python train.py --n_head=4 --init_std_up=0.0181 --decay_shape="linear"
Each number is 128 + 32 x the weight over its row's rms, rounded and kept within 0 to 255. Layers, rows and columns count from 0. The size above them is the row's rms in percent of the matrix's.

# layer 9 attention value, 256x224, rms 0.103, rows 116-144, columns 0-111
size [ 99  98  89  99  98 101  99 102 103  92  97  87  80  81  82  77  85  90  89  83  85  94  86  89  83  87  86  79  81]
[[101 104 177 164 169 126 122 137 150 108 118 129 148 163 126 167 108 158 146 105 159 140 118 125  95  66 132  88 103 117 110  46  80 125 121 173 138 165  90 108 135 117 190 151 146 118 157 134 125 143  76 113 167 214 209  75  96 166 138 112 122 122 150 186 123 116 129  99 104 138  57 145 144 101 137 147  96 140 124 132 101 178 139 101 172 146 178 173  83 112 169 126 104 114 148 186 169  96 126 134 106 123 171 179 162  98 132 134 136 125 110 162]
 [120  99 210 117 121  83 174  97 184 144 106 130 151 161  95 153 145  78 128 142  96 144 163 122  87 148  97 113 150 190 157 100 138 135 133 157 176 116  65 146 136 118 136 152 165 132 132 155 149  95 102 146 115  97 105 100 205 163 177 121 164 124 138 104 153 116 110 103  86  93  76 124 104 130 137 140 138 107 119  72 140 149 107 153 138 104 135 171 145 209 130  55 119  58 114 152  63  72 162 127 104 174 166 104 170  72 122 153 121 182 190  88]
 [116 102 126 131 171 116  56 189  86 149 152  87 131 137 107 104 140 137 123 135 138 151 142 162 185  65 146 182 148 183 110 153 194 103 124 146 161 108 113 133 121 117 123 147 108 148 103 113 117 157 144 113  72 157 154  98 134 165 134 116  94 122 156 122 161  68  90 137  82 108  95  89 119 133 103 118 154 129  67  98 152  83 123 128 128 169 109 130 117 194 100  93 146  84 112 137  82 154 125 177  77 157 136 149 155  99 104  89  89  97 146  82]
 [ 64 135 104 139 104 159 175 107 139 119 136 173  77 119 154 103 158  91 107  97 142  86 114 128 142 198  64 119 203 192  86  70  96 127 168 111 138  98  73 103 146 138 136 130  47 119 177 112 117 167 103 101 107 152 165 161 133 148 135 108  80 124 133  89 124 133 147 115 118 163 156 102 118 148 147  97 127 159 105 132 146 153 153 153  89 157 123 107  93 164 163 121  98  81 161 165 174 153 121 139 104 115  85 108 120  73 144  59 107 140 153 213]
 [171 140 121 118 123 115 144 113 161 166 133 100 154  96 108 113 113 156 123  97 137 206 157 195 112 149 185 171 141  50 181  98  82 119 149 110 164 126 152 145 147 143  90 109  78 154  95 130 120 177 120 184 136 104 182  95 149  93 135 144 172 205 121 154  80 105 122 106 104 142 136 141 107 140 111 107 122  84 153 149 159 146  81 174 126 101 165  75  74 152  80  81 165  98 156 123 137 157  95 163 118 119 146 139  94 144 139 108 120 120 110 208]
 [ 76 166 174 110 179 105 112  92 132 161 137  90 118 135 119 119 137 150 143 120 156 117  67 101 144 106 111 179 128 180 135 127 175 102  81 110 105 148 141  94 130  75 158 130 133  90 112 146 100 161 155 118  98  98 157 180 149 121 119 116 130 117 120 118 146 159 137  97 110 130 165  83 152 107 164  82 158 194 109  57  87  85 133 134  75 163 153 132 113 102 119 179 144 147 133 149 113 117  63 139 114 117 123 143 143 131 122  88 183  89 124 194]
 [131 151 135 152 114 144  87  73 174 123 114 100 101 138 147 136 156 158 119 153 130 142 157 106 180 153 139 126 161 118 105 173 174 171  97 209  93  83  97 149 124 116 112 131 121 106 135 148 130 119 156 121  53 138 173 181 126 179  86  76 115 115 198  78 130 114 140 129 104 118  86 137 134  89 130 119 158 151 120 140 161 129  73 115 128 141  73 134 191 151 158 157  95 157  82 108 196 116 120 176 137 158 143 131 170 126 111 174 143 151 194 126]
 [180 113 106 118 116 120 130 153 143 150  55 137 141 106 132  88 169 133 123 105 111  83 127  86 144 133 144 101 121 187 115  80  93  79  73 150 140 117 162  83 114 106 140  96 158 113 122  77 106 161 156 147 171 153 172 101 120  82 117  94 160 108 116 137 151 158 132 116 118 153  86 117 104 126  96  98 171  70 190 136 141 118 109 129 156  90 132 153  95 202  94  89 139 124 163 153 138 130 127 150 153  83 112 102  65  81 126 115 148 136  69  27]
 [136 131 111  87  90 121 132  92 221 101 107 155 127 164 181  57  96  94 157 149  88 190 163 109 120 154 181 138 131 134 146  98 131 162  67 160 157 165  94 134 121  88  83 101 166 173 144 190 170 158  61  85 123  63 130 159 113 155  89 142 129 108 141 103 116 145 104 147  80 145 168 145 143 125  63 127 226  84 186  84 102  97 141  96 189 122  98 123 126  98 124 191  93 107  73 155 140 104 153 136 134 151 106 116 136 159 164 131 149 152 174  66]
 [ 81 160 182 118 190 140 160 108 201 136 135 142  99  97 122 130 140 115 154 169 143 141 156 124 121  90 129 151 106 145 108 151  83 149  88 140 127 137 137  80 116  77 155  87 107 134 123 133 114 179  72 146 177 158 134 122 167  94 135 123 141 170 160 140 135 127 117 154 139 126 127  99 160 110 111 150  60 124 196 148  67 107 161 102 103 126 128 156 126  91 183 172 139  95 117  98  35 109 149 113 110  72 113 145 179 195 202 119  98  65 110 108]
 [133  73 123 171 101 187 174 123 140 172  90 140 101 133 175 151 109 149 159  87  93 120 107 134 192  94 141 124  58 144 157 112  93 104 135 140  90 122 160 165 132 138 144 119  79 152 122 123 139 149 109  81 128 124 161 146  78  93 154 172 148  97  57  80 101 174 133  77  71 147 117 193 176 100 119 172 122 108 182 173  95 140  80 135 128 169  96 181 111 130 127  96 149 118 102 149 134 164 171 159 124 118 132  81 125 126 165 104 148 114 167 150]
 [162  75 114 190 162 186 170 141 148 175 152 108  91 137  93 122  69 134 173 111 122 177 112 122 128  69 130 164 146 119 197 139  63 174 116  82 103 115 154 107  77 141 149 153 123 152  64 134 107 125  79 159 119 154 117 152 128 137 124 131 106 117 115  90  83 145 120 141 145  86 149  98 154  87 119 145 128 118 137  98 109 137 184 111  92  99  98  65 188 164 168 101 153 164 105 126 216 136 162 135  97 140  99 112 151 113 165 136 163 119  87 112]
 [ 69  71 144 116 126 140 100 118 100 120 192 107  94 116  73 150 138 122 125  84 127  55 103 100 151 139 170  91 161  87 119  85 186 161 114 128 168 129 121 160 135  93 110  48  80 125 175 136  80 144 104 154 158 133 113 103 124 131  98 139 148 133 106 113 153 114 115 111 140  90 117 130 195 120 161 110  85 116 178 163 107 139 182 114 105 111 113 165 168  89 113 174 130 106 113 172 132 132 143 152 147 149  68  89 117  76 109 168 163 104 157 159]
 [115  97 107 133 113 108  92 162  89 172 122 120 161 123 168  81 122 137 122 152 153 149 113 120 177 106 129 153 138 144  92 177 171 209 139 155 111  59 128  64 114 138  83  70 165 141 191 133 153 156 109 126  86 227  90  92 149 147 154  84  70 167 103  81 158 127  84 113 125 144 141 152 118 130 144 178 101 178 147 139 168  89  73 106  87  69 102 146 134 137 129 147 100 111  93 101  68  83 158 182 147 158 118 139 141 122 124 141 124 170 149  90]
 [101  89 107 149  68  79  90 140  94 130  79 178 121 142 119 214 121 150 156 127 107  78 160 154 103  65 104 130 156 167 134 157 112 156 182 121 156 181 160 121 174 133 145 138 117 193  90 104 177 113  79 143 170 118 139 146 113 141  91 143 118 150 107 112 130 130 123 100 138 158 132 119 176 139 162 127 140 207 117  94 128 111  86 127 143 122 110 144 103  94 185  86 158 146  68 100 177 128 137 150 146 149 136  67 140 163 162  70 112 110 137 115]
 [120  87 108 169  71 100  29 136 118 139  79 155  88 139 104 149 168 128 118 167 104 145 102 123 175 158 164  85 168 194 142 103 100 133  99 137  81 166 155 137 171 136 181 127 138 209 120  80  69 143 152 133 136 131 109  90 129 180 135 106 135 106 104 105 178 133 129 114 122 143 198  74 104 118 135  32 178 157 143 129 129 138 130  55 109  82  99 152 112 117  95  80 161 173 106 140 148 138  89  66 110 132 106 128  98 143 154 140  92 137  92 125]
 [138 141 128 211  98 168 105 126 152 126 162 154 118 148  88 101 159 123 184 129 196  78  70  86  60 145  91  88 127 188 156 136 161 147 129 122 128 123 153 145 103 100 135 136 128 114 158 114  94  97 147 112 186 151 122  97 125 153 131 127 127 226  92 113 158 140  75 168 180 157 185  45 109 138 114 144 131 128 113  73 112 174 171 117 193 119 135  91 144  85  99 167 138 126  96 167  81  48 104 158 159  87  81 145 158 147 142 128 152 140 108 128]
 [187 153 169 116 113 128 158 126 165 117 118 152 122 123  92 112 180 144 104 109 170 110 127 164 110 129 121 115 131 132 152 112 127 131  85  88 131 163  95  89 165 138 171 195 103 156 180 116  72 132 107  92 174 113 139  85 113 122 105 202  92 127 114 129 149 140  79 156  79 134 134 176 153 149 153 139 191 109 112 130 131 134 130 140 141 145 184 183 131  84 180 179 183 117 103  98 149 127  40 153 102 142 106 125 143 163 104 158 121 120 125 137]
 [130  92 142  85 209 187  97 155 103 139 156 148 137 107 152 136 103 179  85 122 159  88 156 146  73  57 134 129 117 126 155  99 164 172 133 129 121 174 144  83 104  45 123 151 173 120 134 137 115  90 150 148  94 180 190 165 111 118  62 120  84 118  95 122 112 140  85  95 156 153 191 163 138  62  89  89  86 101 166 150 166 163 157 105 185 122 135 135 161 101 165 120  96 228 116 114  78 124 116 152 190 158 135 134 104  82 121 141 113 132 140 118]
 [126 142 133 125 116 128 175 108  85 120 162  19  86 110 149 154 164 163 170 113  93 136 124 182 145 121 118 123 150 111 164 123  86  66 144 113 155 122 155 103 111 131 151  88 151  59  63 158  96 171  74 148 152 128 154  82 154 135 108 121 123 121 114 154 127 162 117 112 108 123  92 104  98 122 173 133 157 112 180 136 113 111 135 198 197 144 127 100  78 114 140 141 134  78 109  95  97 156 117 135 128  82 145 120 144 128 105  87 124 115 130 151]
 [116 132  94 130 102  84 107 124 140 105  79 130 177 164 139 103  91 138 156 142 118  94  95 168 137 111 129 146 124 131 139 155 137  98 120 157 134 100 110  98 125 109 147 117 178 140 146 135 190 129 183  85 167  48 178 114  92 149 110  88 200 202 131 134  58 125  84  56  69 133 173 183 103  77 162 136 118 117 133 137 116 160 142 143 120 163 140 103 196  70 113 158 125  97  97  78 136  59 127  97 106 128 102  90 219 176 126 124 130 130 153 188]
 [133 148  85 135 124 125 141 117 150 125 166 145 134 143 118  93  79  82 154 114  71 179 134 134  71 140 129 135 128 142 109 136 130  97 197 148  89 157  97 101 116  92 116 139 128 114 124 111 166 157 117 158 128 194  98 209 138 174  87  85 174  88 122 126 110 136 187  84 157 149  69 165 135 131  95 109 118  91 145 113 170 160 121 182 122 107 164 137  72 115 146 119 109 133 150  63 131 132  85 118 127 148  81 138 141 100 159 106 116 119 197  86]
 [132 175 157 129 142 140 115 123  65 120 116 134 134 133  58  81 107  95 164 162 116 102  79 181 116 107 124  91 138 182  55 169 104 151 114 158 121 101 158 144 142 159 162 170 138 100 160 148  77 115 105 145 143 100 112 141 118 137 127 111 120 129 118 145  93 144  98 147 102  62 176  94 119 161 123 121 103  68 168 110 128  83 166 171 119 161 140 171 171  77 148 121 129  99  80 136 116 131 169 196 125 137 166 112 151 115 166 110  93 123 255 151]
 [132 151  97 116 105 108 130 116 169 193 109  90 163 129  71 137 103 135 170 101 157 127  38 142 160 171 163 187 115 130 120 177  91 170 114 115 143  74  90 149 130 151 137 157 138 105 106 110 108 144  85  82 105  82 132 119 139  86 107 103 184  97 171 160 171 114 136 183 176 100 157 148 119 118 122 209 150 145 112  75 119 152 127  66 150  96 124 100 157 114 143 140 142 156 129 111 154 111 140  74  58 121 119 144 157 122  91 112 146  81 131 144]
 [144 149 144 141 132 139  84 105 112 159 101  94 137  96 174 165 126 143 106 174 142 158  83 175 113 115 109 131 103 153 130 114 153  73 155 119 119  69 124 157  86 136 103 161 121 167 142 173 114  96 127 124 112  74 140 115 133 113 165 161  95 167 174 140 127 120 160 115 128 122 104 153 112 156  78 107 120 111  81 126 156 134  76 129 129 142 140 116  67 126 116 176 133  89 146 138 218 116 142 206 121 102 183 124 175 175 165 135 154 146 107 150]
 [135 148 131 124 175 133 125 113  80 132 187 165 109  84 133 180 111 135  88 129  51  98  90  96 120  73 194 131 108  90 144 167 209 131 164 103 113 119 156 203 122 129 157 122  65  96 107 145 149 102 141 101 145 140 111 118 138 132 163 132 190 190 120 174 154 123 106 192 113 166  96 144 156  91 129 147 143 112 197 125 123 124 139 117 159 100 184 123 117  50 125 138 133 140 143 102 118 178  66 132 118 171 110 158 172 118 129 128  97 134 131 111]
 [168 148  98 125 103 104 146 129 101 114 114 110  93 122 147 114 156  98 148 170 130 147 144 155 147 141 129  81 154  97 148  90 153 152 132 136 122 122 111 139 128 100 182  80 190 131 123 130 125 153 137  91 101 145 134 164 191 139  67 107 142 127 147 171 197 155 120  89 144 181 184 132 130 111 139  96 144 135 169 125 138 104  88  48  70 124 121  80 134 106 136  88 176 166  82 159 149 150 100 132 133  96  88 195 133 125 192 116  70 164  96 148]
 [104 134  81 132 132 106 113 145 152 154 154 155 108 120 125 141 134 178 132 115  91 129 169 157 110 119 114  94 100 100 164 178 101 167 111 168  91 177 136 177 108 159  96 111 111 178 102 110 142 144 127  68 157  99 108 103 140 113 122 166  91 139 105 112 139 150 116 121 118 129 142 153 109  88 135 100  97 117 103 158 151 142 172 123  81 124 140 133 123 103  96 100 189 124  59 146 208  59 125 187 107  57 123  76  34 158 151 104 106  66 124 156]
 [ 78 110 124 145  89 165 124 157 194  80 128 103 136 157 215 180 169 136 109 167 152 122 178 158 148 148 149 170 190 145 108 120 121 114 142 188  99 187 143 124 171 131 106  83 136 127 140 129 107 112 148 112 147 143 136 104  61 125  99  96  96 100  99 165 146 113 157 114 168 128  62 107 172 130 194 125 118 208  74 102 145  83 151  94 118 173 114 114 110 128 139 122 160 129  64 145 144 107  78 149 141 145 119 139 114 128 116 147  88 111 123 116]]